Weights of a small transformer language model: 16 layers, 440M tokens.
Each number is 128 + 32 x the weight over its row's rms, rounded and kept within 0 to 255. Layers, rows and columns count from 0. Numbers have three digits each. The size before them is the row's rms in percent of the matrix's.

# layer 6 MLP up, 512x192, rms 0.0769, rows 206-277, columns 0-63
106:126147140114103061064098153109115124111107151133118133160204103137173157097096110146132098098128138133186114133115180104094138144132120147132123181082177179076068089209167142076118138103117103
109:110100086132126159071109110102153108140074114117140183125076150109114139153180119130093112072111224150164084140133204052120111129202136143116160135143158129107090113114096158101152093121093118
085:117129141094102153120170148113242054186079163102102172181122101160083141131105113054133207129211163163095171141149114080110132117117082136133166131144129099138157080131128120191105053169105122
097:139149120138139137149102156112172117079148122129112130151150127101118120114136085115178170153164150129165132087123147118119056126128151109111111117177067057137146117080091193142141160083121100
110:146123129090140127067020109116140078108096136137195085082087094153111116110141158106073201111133142118090077112122119151158128114136115061105093083109102148097154093100181110112088131062093101
097:197132095127091176134104086136134114162145091113122112131163130140109134125112195163168114160121115133129088124181080180180145076090155085140128098107029145130080112132147120162133167103139140
085:148065189095122155145210141114145099137094121100107151188158109115148181135109130104104094137089172166157117112074147102137155122172155130129087132150066070161128113125119113166084085126093134
092:106160154133143102066152099143113144085079173165081138179131212142179104139095160115117159141178110121123090176138093153163139060102104121153136051098176162102118113134130176119108117151081130
099:120145161105157104128139172150084092109146106094096124144146165131177102135188147178114094127110121158060083188141125134136191198201168066171160143183166056108125201093125155117144111109165090
102:205170147164169110104163129096184132115160148099107105094138065168110068123137132113061147106114135159162094134135162141138111137098128176099193107100175096149106126121114076137127062142175141
107:113137145112151175079191123088144124111125110129176182131136102098140079147129088140159118169126118169151176086148174076174129058103103111129160096106122100135167113132092096103139083191092141
089:145132133157181092110154159145160144084217129136140178059160137149145160130150082123091090085129102119102152145149101093113097064117154138131083096166087125157109139126093100124082106129151123
095:164098136123144155131138141102111112185094138094140173144102128186119167061125114154195120174089141146158136112127126154156118103154083090119067164163148126139133162115103120135118106091145064
102:101142188178206146074109123131153183142164151163068150154093173133126147161138131112067138117146128108119108150159111111084138120162187140150146106131142135107067104095128150118177121129118194
095:096137110098110161124112107177100168199127161159118167157069161177124173161113162089128111079142097140137104138157162152157150082154179092090134110156168115114135105158159142091117208112099068
108:076134183130102155104125143123107127198154085075075065123100152148071144159086152132142173120095168133146142170092128181182118109127153125163131141140091171129068085146090150163104106131059159
100:093158116114129137193121116166130147128076100149139103129198133115113126137097137155085187117142173121151179086189120144101126155159146179135184111142095146139091140110089122090107139120162097
097:165138142150169121141151158168127121110126150122129113125167093171176065123126118113130139121165121108176111177112131115190152110142113144103075121137125116105044087150178149097109139117122041
097:136146109151093107116144167123129096099094155128105083147182052127149107069105122129109094113168146096121104095143099133095185102132100147120118190153128126085095208216112123064187101187142126
100:133120151072080086127093109112137164103117147134180158169070123095168138132129114127139033154145162083152159045094115109101123102135140091121123093142173083149183174097161182130163164116102107
099:109103128100139195070107219109107127064133149124144171113151144151078168120122190121110123140126168156115125169129077158118075116095127116147113127147174106094137141157104097129124080162156126
101:175109129121096114089141119117127126095069129126197135115099162117162113108148147099122137145127182130107150118130101105125085103145158141212179159091103082098087124113105156124103126099069090
096:114126130137185130153102127118157135075128098061105097041128109164188145128157174145096124125169158116124082100140117170061007112123189091146127130096145117123138088125118162166119179083169147
097:124094104160177094184150124163116129141168180104106119100169158088113084126149168188167118155099110178157144196076115050181125069152126123151143168151164107106153146134123174123058108162083117
101:128119134149152105127149194116139183154193144152096132140099152142110118163142080146083089097174126126104153146095123129095172112062136108129092115093119111162158133157096074151139122140126137
110:088153119113101083143109105088138124099095109105045166129132160106117086068160183145137090174141106141134163129150128182066161102151130133156077179116112122099154106097113135136113140106054147
095:146149147150132129083133048144141118096162122168133110087109128144133148115151152094148089083083171119121151104112154107115161120163146173081179173162146158117124184179094143106187118080153174
097:117169119141117132087151093137141120084096133080118091090081129103173150151152172131122146117136090139118094135131123094107205114136094062130109109138093104138171154092164170125121121070165147
101:131168171133089118170126073095121161106133163171089088111193129129116097124140162131132165160114154123106140155112090137144110143133185144078132098134082125131141147132157092126134208161084139
099:154082106134131085110114100168135129142118094144110076075089140172107111102072226085099103142127097105146083105117123158170153126101110132088147125074083161125090119137197106129127061143065153
108:129143157118086065161173133134149127098171135169133187138165159067103149136127116130157095122133086113124127145181103084125184117114154128126119114141110053112129130134154142080165158184132108
095:102104165160071150141128158183144172136086119155171127185181111141142093124119105144124136130110166128031132151171164117072122122102154069177166088104129129163087146135165169112138178173172121
111:136153115091158107059120140140172085089115147078149133129122163102154122123124103150100140183095099099121131151179148127118094066163218120153077126122146153124107067142139132066086166142126163
102:139085061119157131110104062174186144135154120159147135100125148135113073168108189109125177182090167093128116147164139121128110134121111120120176187113142143083165078119135088083127174124097072
100:077101125107132110173087147109116098133098102122144174137200139154158070165108068128157103109032102104172098088112055149064135153143186160112131110114125148141086114149161081135163147104150109
101:118112070153151111167115161169135141132166138087140139098079153202142125153147103159140178108120131073100141083154132102172176073155086126121099141127156183136076113114155123133159152152171146
096:142127075143093084140130133149100071157156080114184150167173162116113135131123146074131153159146127114097124151116164139112069092091141067111077116157138153140166110170090132109094118139102089
151:094165130070133168120153236041115122119115149120085169144120090187113146060127134086104091146140186106094122150156078096155185174115145102107184144171166146117112101134091114121057119186129117
093:150148100110143085125154155141115127125124152108141130071128125210148120132108122051114137171064133132154171106107128074222119075159139147105144102125123112130096112103118127172097046201144106
102:179111181111131116127072147135110075194098117179145117139104146131087138142098168138099153161133126138141097068155128178204133155124113126131111147123064169114116132095135150172110142124157143
108:123088077107123127099123126139140175104148163118122123150179106129147163127173111153059124154126141107121116075150097050063122172156148096082153112180155167115129123141109083144094105084115182
099:116133159076140142130097146136244138093107100099151091150165123130094171125137088110130111157118105107127138157073109149142115153080141088117071146163144137096152095053082113117082137135182103
098:158090114120126153138211170083138130138126142147123066148108035152189095119131159146098145145062104178161082129161106199092127187115126095129140114142142164158119145161144110106118127161135072
110:119172168136130143118123119130086165208150110177174143065143201103140160081111136085106126131161131130142168116127062097161137109174129205118148127133125072145148140133159167155144114172150150
095:077108139126152157168187188080142128164105174145150145164141132135128162090092177128205128116174121141160131168119094132103127112170113111156147120155149113141088093139118203176129180169065124
100:048114178182123109066196091138111200183097122106130139176185159141147157145102155133167137092128081125135097122087049088107133093117091095137110118065205173124115144195155170098101111122129113
099:083152136165101056143121062117166127184124114075115117132135100191097151181100061141069095150103114111197095099153146150064165134135162127111104124179090086056180133148119118068174099114160155
101:100093115121116083073165102140182158127136094109153099197158120096156165132150079126133126147111090151174158151094161139094125114161155125177120148141181071124149154143123139092127110158084131
095:178147109073196131202128123119115098125179092153130115122128095096157110112164167131142097174042170119120099150111118205144134136152169108098095144128075134132090091074135124158110187100153103
096:146101142108130155212112127124116141133107153141069054161156094153095050106105094153216135147118104137152113132157138213124125157156078164171099131131054144152125137133099069155114136153160132
107:061107112109100142096141160161124151142171115103134165119104126169044076129119108181142135116133134088116106123115191098073180118126096108144113139116110144134116115175095123081122151146094205
100:130191157145109121091094088153091163142112095085162123123136144173138075165138099107180105140076119138165073075209119141123155119139170091109120130121101126101165139176136154110171114074104099
108:191134136134111152086103124175157090112116132156192135112143163140138153120150166159062144130165187141101111080095084162073126163151154107139064098136144147105105120100078162133116108170145085
099:126117095105148122144112115074138116174090145076068122131074134112090116134105190081201137173105153112106080161167118120094160175140123129164106125134146124148112085133161082127125165136126145
097:129132166157095156036129077164062126083097160129164156044073141102200122136171130032076135073134149119177096115142144038156161159117097150076148191137168099078136125147175146130116108057119129
106:165113090112097163103129144076197114094073150213112132176133132127113111136171075057060194112154150135141082122153090097086154129123182162141091131147153158161165105158151159137156110182129155
092:140110092136130092126063119139140089137136141194138175138155129177121134055136176145130084123183205164114136187111127168136111170133090090172079144128119093176085093153100137155169125148113162
103:125120096143175156154072197095123125122142130084151184144116162167180160136162093131121124129077151097156146143091082099149171169095108197166116114100132174164174121140097113105108140120097177
100:153105075048177073074140120196137143155134116125187128087125163166139074176142101158158160074159162122113112137168149129133157077152137106105100075105059149136082133119154106064151146108144080
101:094116107152080144110057168148119150065193150206109114155120142117152103137139153126132123149119151178175120144157101137150124135061111152150100024179156169160125117138143160172122110182094134
102:134127167066086157117123149115131140125115082103163160141110139136129097126113191086178079168117143125139090126111122128159108114146066190141097090141149161150088205116149133138123101130142140
096:090099123151123141113098160156083174103078141124124110095134105112088130102103169078144156137141088111149127153101102039136087124184134118146169105150159170159140137129097121125137112086125144
094:098108195146151118105100081185078084087125138180143129186209178125158138074108136154142139120050094155119176097058148180131107138172058125165145158104179106090100110107150083101152190095105112
103:087151120162133161082193093157199123127166091131161107166131122113173131130128121098111023101133095127100046121095153189075133172161149125159122113052049126133106106082143144137060084079129137
100:065088075120119114083128142095099106179171130212108087122138171052077074128152089143088119146204076138157168148105124141090122192174128120163120161094116128154111113115110143151124172157129074
103:077126099131072128090143119062196143081089113069127107137106124129088170123166129086118098160112076134158111095144143119167096153113066147088161110108112139085125154142138147100115123181138120
094:115102185126117138116109156075116079134109052166126114159106117171103121108101197114098069124179162097133099128095153117125158127148090111199151087141128113125129108116151096082124159059130194
106:086081114092123152132104104077147194129145117198131219098081167116132111119137111159117128120113117177150092113129145125163114171121094130120138052137175133094139164093060154087163093167165137
096:108092118160155125236111124163134184144162147179097117075100121136126168164129126104185141143100124106175085120121098136130196127104162124098168144099173112153145103134187100165099087136140171
106:091119148212159109085104121079127098156090153089138103124093128108154168103153080118156107121133138119132126121116151087160108168081104125119135141126180134109094137155111140082128133090136134
103:112086111130119136161191149090121146106121171102146100114136131083173118129168052130188165100119093150157109153132123174082135119133168138096131137154086121155171134182105064105154136106177135
101:071108141162104053133139154096098174166115104134136170105102120122135149160170170084071167129163172145095154084140160140120101171179074134135173175125194146152158178095130123121135158093066145
# layer 6 MLP down (transposed), 512x192, rms 0.0719, rows 206-276, columns 0-63
104:141136094127137115110131177101164129100123125153151195117139106101104124106134113115137136079112110193078096175125156108177143098096177102148074138084041112145140126096077080105138128114153107
111:214126151142163148081163130114180118098123143156166161105148099170114178099178154164116106099090156085098107122122122142186123093124103126172143112094138166109089113151146127137113119127099117
085:123130100156143156057132080096095115195142134098081146149135019158100143114113130083150161143115149152109184161115088146152098126120095115155109137160119068153115159122115121192113116160095080
099:174127071106143127150132092116137096178116120114141120147160081140166161131168158122182148161211150136107128116152156048108155137084117099105136141184181166109155095104159078168145113170148115
113:114161155156164134113110075076117120124100131164149154106129127095078127123159128059106127163145096132132047150091092144083143084141139113097164114101128121135118144114131080057093095070068126
099:157156147114149104151128113119188134123125153152122194094132112154172146110098093131156174071222109173197110165062119101159163112109092142112178160164059071113120093122165086118069136111138165
089:123167151153167073142115203087121105145140122129114145161136088139087125097071165082125088116126142164181142162128090130148173136150113130113121105146111097132146090140149103177110160103136108
078:049110088106144128132189131146153129103186204138129149091110090116139154123123186131209135155138178149117110130155149133146130127131100095144068095159112087087101111171118192098114169059176141
100:129125153149119068143106098091153178141107141130145101112096175123209126114118137112102150082131073063160163158141166109086104129150118126120157093211132059133155065121099110097118106157111119
106:141149158150122074142158135135138189129142143119123152146138139085107080109104145101076115078090155202128169157130148142137091110152117132084151172126157089141104153136144164113117148114124139
110:109108204156121121112149129116148082111126160139135167072105135173144134170153081124160143116126132127103128152178133105135099086077131082153117162220157151131139132135125117118180097161052109
083:190121149146062082160114138108081100148085097072163110130119110115134177120130120077061129117145082139108185145128091145156054229108140148199099146119129177159147040133148092192133182118132102
097:109120152159097097156204164041100164161050162145141110137121161162105126134117199129124145118131120122128171204158148159077134169063095132138148085175140163153164140130098156109120104133156136
106:187089164103120158138181116191152140152134133139154136153079080094110146110214140109137085088092093213149166113126171141121077190137126151125151144130159119169120132074117100113122098155136124
096:118096090171132153106120082112152137110147105211153130192085119152123129143088154164104120106090135186211066164093090102192180111140120105128115104133101099046115146136118094097114133089086170
114:126105131137077102143174155101108062191197124163066104088115146117076162181116109113104094099153128084095153158143129090064135138107130154100148136081154151078175140077123136145162115141097128
102:112134081083091138167214120080169137148140126157123147107101148135158113120093136120089093135074148185147161089130102177032118165173124158063143110105183138126128127137117169104168125101112098
102:132123140154084125101126131014146123112105133115141115111148163106130101108128127088118144102157153139122105150139124178135150137085128124076118027141078106141144188138138137156092155063108072
106:112116111194111136139097091130151112163158150102086184139143117104080134093098136125144105120179070096106123104118145134158115135118136167142057141125117103095034155151097162090151113110052090
105:079136141063145148143152121145137157103185191135094149118072117159087096099118158127121083112100105143132173095106096129062117091143075191182175104107117146156175106120142120093115182084100126
101:104159120122161137161124099114168072057186163122146122133103082165106161071144145145149093124152160074180102125109064086095152148120108121162107140122141133089161169187050141169105100143106070
107:178079046150144113144115084173153076174141145121106156155136129148141160132109104100088065163119118089106133113103132120200132162150170127158128166098137148097145117151113147161165098134163120
105:098082127162161158142065098160096192170144140108161143213101087111133158117133122092124078128160155092146102124069148088151161168135093132142127138090097153109133136131118130112106140129130078
100:084106100126136100134079113131104130141191141141101083138079063103151083131165127144102104162102111102151148169153152044102134142132143158122102162142105230071132131165137114128120109170154210
108:110175101149116099122123079092157118101172110144143144203124110122136088144111053186159117127147120106070180091101137111056049127137140108098137129161180101157110160134088113186053122113091121
112:126151219091122110166115125107108135130095148058112101156151149172112155111063130159157034093089130152132200151057147108099082137109157109089139138136137128115125154131157184179178123138128153
093:113103116139122166120096158148171151118121174123114160119120110128166080150118091141133157180135099081118152139141129148132109122176111193089110110124095118088177102105176131107098140132193132
098:128072125140080150147169187170063110115160103139117171109126138122129078141126154101091111176174167078125110066094126123142125118076136171144146127077160115149106091077126145176057121155123141
105:140099137117164127111113154129127122100125181109114070069134164124070110109090151131085128104122099086146095151138126165113104105152173176148203104146107153148119105097159112116133113171073203
099:172117128106136091128159201143128146063185121110110084139115120088078106158120134140123144163116120061100172142142088149115042076178148136109139127078135182130145075134112141066101114168184134
108:128100142136125120186211166161140040146091160159157182108094137152093096134115078110095154160176141129093104085116163226138112123119144153127093132117094125135119106196189176139135089158087165
101:131215174131133142157171117127154117114090107172160204138115131144116110130091088125186109138170154140088131103158163113085046142109119155119130101220123080145112141098105158131092143122176152
104:137123149085101110144082149109143088125123151111150080110132134120114149145069147151138109146135142177151149130170164143108080067162145070123129116144173097191162063125109100098101131170159079
104:164129114159092171115130121140154089182138097145055107065116149147149160147145157121060138139159125118153121188095134122118117099115180163183127063161174106125165106048072131095160127189153155
100:157098223147113080126167132097080159117172122129157164175147120212135162171176166136135127096167142174168134103101147121132048157174123067136093053095104165137125111109167123170109125159117106
098:065165180109063161141158117103128125083104169096182162112116153183179109146145124164155133111187146042086165099062150132115171118163104089148107174134172142187129151090125126152101095067155138
100:111148226116100040114070141109125123148169158124143142144120116100145130099126125112136119133191110128154119122107138123139118140125158072082113127137070170078117159153142145092121135167156101
102:117126131141126157129133132081092125116097124133094164107119121172131164096166108125128132124137154000106169129137112131148136154126115118137150141146214153151127103129111148167121140144148125
093:108170157078160142111153140148126095157127151094125140140100137121153125161092110067147166163146109208146170124090111073193169106161097186099133089123146031091156120127101168195113142178101125
110:136143100077072097096103075108129143155082171131140111126150135124188121186144142155108171139088115100133139107115163137107111163130161105103188114145119129088145062133179125154085131127118151
112:130157136129085188098117113118162126082076131130099156144198117107165117189120118114068117116104091172128138118163116129159145151157142100106092099147189063132107111133086108181150157161125154
092:102213121071149116135159199123161098156145093110199164118145090123133165178128097113128129166152129143115108188177188163120117177158139102144149186143149070118126078076160143110095135087148066
097:160126100121088157149110139201162140146048131115160094114127139069092092087135126136168174064184079206138087069133154119145136102096177156105120121136098148115115173087128143111073085101087138
107:117150224098152104192125104113074162149091155142176111097149150067107163078143068060105151130087130098075153184164153123112151058141163161117176108126138149122197149132108153139136075117195151
081:152090084147123108173081138090091132131090123136105122178145091165144116076156094116130138141180121093121078079126115137104121151122113133095170127109120132138123109148106109183072079161181132
104:165134093165119127144127066112166129081184086152136154191146141137136085138152136134132103094157155128077183137202071132122137110169149138135113158138130162169141177144162158104079106143129094
085:162105162225125162133042094068090158106141108182155143151089126144144153165107134158108153139145085166145095126116145078124159174134090056129157137115178122121112144158146128091128106149160110
089:132109082138140134104161151136137126186126123132172130140154095148089121140127115119145148074129098255129078139169115122117093176085131105154150056194082137133111122169106105157154160114148121
088:140149148132131081179060128102095078145114089197145117100138167145133155075090093094083195112120115120127132100062131097127115120138074156130178126112140117110147119123123101169145121165147168
090:121129121185128084167117134106152110153050100183165121151150101162149150114110140121138175088179147132107150083132102183141082177105047147147157122134099168172134113183092095138169106134087184
110:108123120146112148094097107085108197125152179104107185100072109102070078103171129153130053156122113070135112090163147165103110097140156121018153117147142100098076117149140098138069168102080154
102:109105148079084101076129173140065107134120190100144080134139158157162090098110161127156076130137129171150122125149122105115138114086192142153103134121062092148167085156086119081165156097137108
113:139130154136084108123139114124159085145080123086154155147164188122095139069125093119114068092072127107101118144166098133104111066080139092093141122159077157191117160139133133128141149132146059
091:107079171138102119190152144121112116101130139135076170135103199078136137110103163101147090063137134057116127137126143168138170100132142108107138109118139187190108131161162094145128092177074185
107:126116148128145123171143108171129171071157151124124152096115128131131132163093136104092186148104190085137166129154056155116057117122075128122103136145138156153136135168181102189166141185124109
111:161153083119121139189085088131129093104128137213134090202135089103157140116160097102114170143103178076091118112105088121160107139139160135128166172148118076091116111175134162151105088045177118
096:144091070099131131145144158113158113161115105130123185134153093141117173103118109136207146182129144200096133170117111120123084185124090157133127162111096153101164098115099183209099067129070129
107:094161138095130101093132145172079111149137138099091087106173110134059163114160130148146131080124205137128152146114129113155119101103142138187179174132094165115085131171127204127148130111140115
092:151129139149110129130122109160113140150120117135078132086108133089130149129129125071119114112179110076161148123085138119178163127138153130158117168140163117166155181073145160160115111193180090
098:173101138106078110111083121093088121109183164171124157142116151101150149150095074132130101076142166147073156197129131051144063128180122086093142140130167143163148134160192115132107116161122119
107:094104139128142165076172121098123104127118058110173198137124146171142161148153155141138136110121180133168134131163143092124084144121119122167136104184182107129141134152121080146146133173049073
102:089095107180141112140197119119082060100119126122117102080124102166126165086087136163142131160160138044130138141072111110146212132164083172138104126105194071189141127085093128177159161163137098
087:072157127082154149112139166187130085164184141119160131102166121109137104149102106208138135139069145102140129144103153104110146063179128108120080140189111074109136107083107091055139220092114134
110:120120155134128103108165110112092162136140077112072127137135142118118114153143162148176191075198109189165116138094143154150170102128141070137089187095097146115125154153141156124183143121159149
095:094129188142102108104132120101164131019147150111126172129120146225145107147143120120097158107159157154092140127098120104132135184162087102141159154137216196157124154178136064117089145133079096
106:136127140129144195107110120146118143101126167070122124099120150139120109112211111152067122124125148077182124095121065166115162135152134117122121107114174152142083157117163108108126088160127092
089:110147132137148171183098133165098094082165118164126166110091144135139102103147120124120077131103154000136097167152162150152155136078150107148094103166216108126085080082160154146087138115170129
111:105157173120118094155097152126129123116128154139153120072110142147139090102116100115150188129169147166102173159100117085108084134144159165137179164075179107108117203156130151121123117159163098
096:182096163090124142146117134161195174112140130130118083137095096108135130136158130161110123113109125132167147103150123151084124180113096178107160115138134139167104124151150080146175105158200107
098:109153169083113142093118181083096099136101164091152151096110141100109119165136113124144139133168105214104087136118146148131086155060075102128115134129092129188114150068161102069152121168106109
101:159124057140124117099139108072137103126108148100127101118211178138145139152158140091125175156159075122114104064183102098162114117125154129143113092133133106128125125115152089155110178107179130
# layer 6 MLP gate, 512x192, rms 0.083, rows 207-277, columns 0-63
112:091124112100160094146054146194039133115124162101086131102158096121097117107113127078171128142124106189110124173121139141085164163148125116114138136179139128127196110120127119125049084066147151
077:167134153188171126123150120140073167104101123147128124119059143139145131092113165131158045180080128155164141156123087140206141142191113158107102127102104104139154086129105077143143144099142110
087:074104138116142133173059141132152144119076083098124152123111095103123148092111176106173138152170149154126124091163133086135163127132090126137109125128184135062116167138100121161175145076210164
112:069161162058086111129172131115176134161127133125150144188162135111192128107111099120149112109152165191140184194157082076165131141115141130081167106092138125117121081172155091149105143130136123
104:155154130083113159129098167133130169126145191088173112145069145110096096146082121052076144083164147111153083175082120052148150137077057127115117141209094123140117158076130060149135123122081058
089:110189117155165067092109137142145126149158130102129138106076117178064122105125127075155151101172134157185153169143081092155140162089048151074133158096147118113171080107138121167140128149130118
076:185112171144079082131123126192086102136096136158079144193146140145140107085096153143118173063166110113145132144151110059142112149140146106143180109087087114181106108151139161167138095140127182
098:175076097132156119099167165159152134156157130152130120099117165073150127146148193122085119080153122123126112195137101090087133115146148055119172150176117076211085132125081127168138065182165187
108:104138179158106126132109112103129196114161128146103170092131122143103161092088132100103094109164121151118164138092049108133164133148117129128145175160119135127117162202069133189173080145127164
126:117127102127130161134099158136077122149121138099148186129105112108156126091134117087147151127120135154098100125074099074105114133135142177118172089095086124104117097200086148135122126147151181
088:124084147138083119131109129149128175113083131114087142146093173129113072123125132125155184104118096131178117144186124175151105151112077137131208188113113126151159160164177022137098104105083082
104:040083110131104124127069100126101116111110081126157206084141147190091160113111124096167148149112137132173116107084144121153113141138118139090168130145123150135084152114093175179140090166102158
111:102082088167098120102133121167091119123138161168082078120112108172202161090060135119076117146141126110127151142133137090134083123081110158121120111060111102175145092167120116152072052079124104
106:201163124106113078116168069157110096196151130125137104135147034166052176129111181127080087118081114140143145145111125144156124120141130118107123080194123128104135111081139059129112070166172143
121:117148225111108104099139106121116124137119095169132172162178144121102167112110158115119101153117104142066144168075101169134163129096140120132165206140162117151170074131082165163111142129112125
097:163161144117149144063156078117083100135101160115133152160136119148165160079132123114140079122092086162201159157171080140160081109120099073130129203140086105138135125162119117106184085133066150
112:134129175121164103093122155161131038142136127123119126132143131137140107122128129115070085160142169120134118161160101112187157154075100126053079136120065091081134118133125156143162075089148105
116:200135126109052119089127185169099105198136072152111107142160106119126157126107141089155154111157152157124142142098113113084121092119089118102113192133052114171127101178121135142125112178122186
114:184158147094151088152198101121134081131128126074118151126161103180130194082128148097111138134094086179065095106114153139108124094142126167097116079135057128113125159118093124107097127134087139
100:145153127089114083100052168108182148132137090117129176134087177166113135080118120146154105100183113107164156104102108151116119080178085189132116141115150135131101157119126147135094159179156112
107:123179127101190116081048107139102083163111136119144174144093083102107172095173124129109114138148124133074129174108178109162141155114144139128146089116128161147110096070100131180107128119144111
102:154129195126158048109130116182144140137149199099109123107138125107147160071120130098099211142137153160160088170112082140081150091120065138130071146159186155093176134134124098113148068127148091
098:117118123131158095179124118095122094176152131091117170108104170136119155147168170149109077111109142175140195097145143109220140131141116104055141161113204111111144146119084132147088064053125082
118:112172192116075094102155106162114135115127125155130093137122190171134148122139138098173111067143111140119087138119108179213165099119186139138173133071112155175173037090123120148115113134111107
126:090143171116127098110138109186045113123117125155122092136146147131134102098071154070090169169125172098114200161144050097122112202079127097144139142101072060123085147116098126165164126171139096
096:150130044092080170116102120147222100071118089110110123098081077082079193096098152104082174160169122152189147135115125113122093177097073145102131121107101091193145172123144099161120108154147124
098:127135130131089163117132122140050161120104182101118126147054149076140166081120135114076180127137114150198151181149140115102092147192126103116136077137119105120068117094122102120158141114131097
110:132168152080148162093116082107110125115128156090091166165149145182131077125066195086156091075130177146110122095210134118154051132121107122084173122139124102141137117129070192159061121129129123
098:168139138072126120138088090062140118197080123157144150121119075205128102138093098091118165132189099142149165098130102063161150117078111113128178124141116140153114135171115125146113101104178147
117:151121158134119121086151165131125068097120169106151130108142142205118133149108143121093106148176171132133162145134186211112192097115170112137112146152069058112047095163117143130127194155133134
106:100108118066167122119165152124063162132144131168079110106111145128129097060182128119079192147123163158134118146105067122164158117067123118107121137116098122177157127185138079197060167124114126
113:132069146134097110171115139162119195205072137123133137118120067108068117110189105064166090094116162161111152128125105106132190161132126129083129155080103069102170134103132101166158082136156148
107:130122220047128088166171141119084124135115132103115100127140128151105154113141143097107135079161176108128135123186070143116118070159123086034115145173086168143170094093170127150079144110119145
098:125168149160119115128097167147107090108128145143102152130109136167129141181156114106191092172160166136097179054109068159165122133114113144160117070136120136224100106183140144132163136121119140
106:111146166104168143156096104097076156104174169131074117107170142092089144066133087102104128117122097147127148103141105144109160170099117092145088166068189149096200101063116145154125106179154117
101:124067122109157128104137217103169126133169156096117093122161138165161136103179059130177093187073088170092128204132095132122150145091072152098120098109142128141151119139138106146113171129110099
123:136167114130130129101139185092113067165093144118122171145110130125154164068125071089111097115134173121132183107121108086165130167162121107145157159149159175133091092130079104131049058131108186
080:110105191146083136093143133128155105111056153125156182156072067118046141086109158153106159099222217165098134177158105142076162199177111163120126176113074123150195085144118136134113144064125105
118:172112153098167128146192080141106098111110180113110134175158144093114197116122191122127142181126172156087161143138056133113138152151167162128091051188110094162167095083071135163127142123117120
110:180132171143070114152137158114142132095099121103116108127113090192154152119150070116165136159101176124131126135132147106082102139097155157102146132150122127117198126116116162169132110179108143
085:201062142109154141153092133092129106123142137132114094067132108136125111126148113140128066133147111170082148096091127174105167118135075118109130120114113117183091118094085081105111051143148168
094:123132110101156136027146155094137186133129142119136142171089166138106142098186157119147151061109157174139128159113157164083106103140137119152145215083113145127160106090129140133072171156157108
116:088150187181133107153124109132082194163098155159125127084107117082076150129145128121135089148144079186100128104177101149112176140113112203125190063166116149122138080075089151209112080190147129
083:164148125090113121152058142134143105094090088157085128147111116152115050111128140089110107096123178175159121060175163133132114126095129112091171111120157070127187111098152094124111075109113176
097:150141110139216144139122087160047099118102058074119110141189150100077164157179133155141199157110113162139154101078100152163131153142114116114104093101163121187149129109121128104114092088111083
083:108079107119133144125107121114139101169199095190073126136114112143160141099154098192134145169169111104117144201132179131109099091086106100144131058157116117141085104110149132164095151139113060
096:192148080158132082158119201139086108088119091189099124121112098143088130037092170096121153086154164097106146131127091124143072078147086166099086106155135110155147116147156102143138163131106124
081:075099121180074055113131135194127126111150119143115154104102085169075187125099163086094138081099141130164130116157125083141108125149149086104122200123146158101092187142171162109170112091084146
082:105121151148081106189101099101140150107143163116116163073117131116075141118145116123100089117143115139076143113141155109102144091115116182154127180065104100143144140099132120160090156134171180
115:123143190119048095113101144175149143141175130182091097139170099164118141119137125079125150129156123176139118146101109148109158115062065142082137151152136099146176126093150091152185124162119099
098:152181177118083189110126112152131125099068111098110218121102154139104138104113135123058128068149200179157117114122135107114166170129082176103163150127143107114133139082106097114151169091137171
122:146129119094177121078158172117197082180146137102145110147110142151069125082173142177084192189112141142129115135140127173060178150138099090130163085172119170066121160070127064119101114113103076
091:103156143137109135073094160116152085100095149178115156099162100111149122125123126088123093097171156106144121094092150059046120091090086094054156215098141127176073102124148110128119100147115119
112:116071098076105103145130082111113153100086080180099114182139121101136146106068081143118117110120130164161141156183118141171161128160099147085194118149148105170116120151189125196090150095092166
118:090133090094137157124088130110139151182169157132139091164182124147115128087153124116154135097159136125136094146079103111118162151139105140084099051108110129178138101097089164134108142104151114
092:152163093097102153107197131126108134106099115156180189133122118158125096145139065095115203092144125182097116092092166131177111166138142099110155113131060111088164120151106097167112083104140210
105:139146100118092137088110123174095157126147095130123146126067118162127177130139084121097093158136142178196133093137145146134149118127099159162103140102116115162140145137120174184154099170147146
090:153120164123149093147164097119110099113113104123141122092187146146097091109106054097164132151173140122148138137136110144068122196086121144107141173121090122154113136136116136095148137155107107
092:150143169174100177117103139163119195122111130157103114114102127121161035130091165116077128122149138143093143071186141130091079162098123135136114129157132064144180085071129124164090102123159128
107:137081185141080062134143109134101124143132170159131138080092099193121143131085113114163145077172113170123142147136119130117119146149086112127106169125168134138161061126135182119131087097135081
099:097148094092190172059182174147120143103239118124107102161134114164126123076144137115146168127127162124163136103133139095121125077102106113146215157095097142184173166111158095161156161103119139
083:145142175120143101168093151125116110171116119105103160220154135093136091061146114144141097112120088115091171132130147191079111146193079065140128203151158114082173103118105128121095106137077105
118:110173194085207116130103128101120104213141118137097158074160101162086143085173102086147142179102126126135145141150134133076123141068125116092150173124116166132121065120124143165113113191096091
092:152128086156120102053050124161107119110129067127136144151050116152064114143132116100123086089169139174136171068085177092142114116140076111124109103082153164096136164126182093153084160152141132
109:043155135059073075104136151098124106163127138121082113179122077198106148116112081090099085135128122128100139128139156119089108129073095164075122125126095125138118082157156103158094126167149128
090:119113203145115147054141155127145145131067121110095203192115101145079189072085155071136093116196154164130161128130071092099137154180108121147156169095128127093154098162107110103155064119146155
117:099191109103159056137151199133193158132098125098115164157183065134065151088114152097129120103140132156108167087126108102124136067120067170145157091131125144139160117137139146156132122163122103
087:140133176166154140145129185073109160118103161084120146124117097134150119130157150149148075102106147171155116106123076118136134149127115092064152150110110091158121140113173104131127162129069105
115:098163128108136156118093128164149146125123107162123128141154093142093146133133141093132169136160047147095145111118127117113097085119129093137164107172095131123178090100086129175164115092160080
099:145081084110161107092153143086142099057051131121121120068156132155150149164152084121168125115079090182128160172152095128073143092130096123176129087146146120113090151106098116136105109097153163
102:097172097122114142117108172130158140143116150081169143088156110116123117136161173112117096184155144096098082147198109084048108139119125109082137108111098143086114102118137154158080118112138162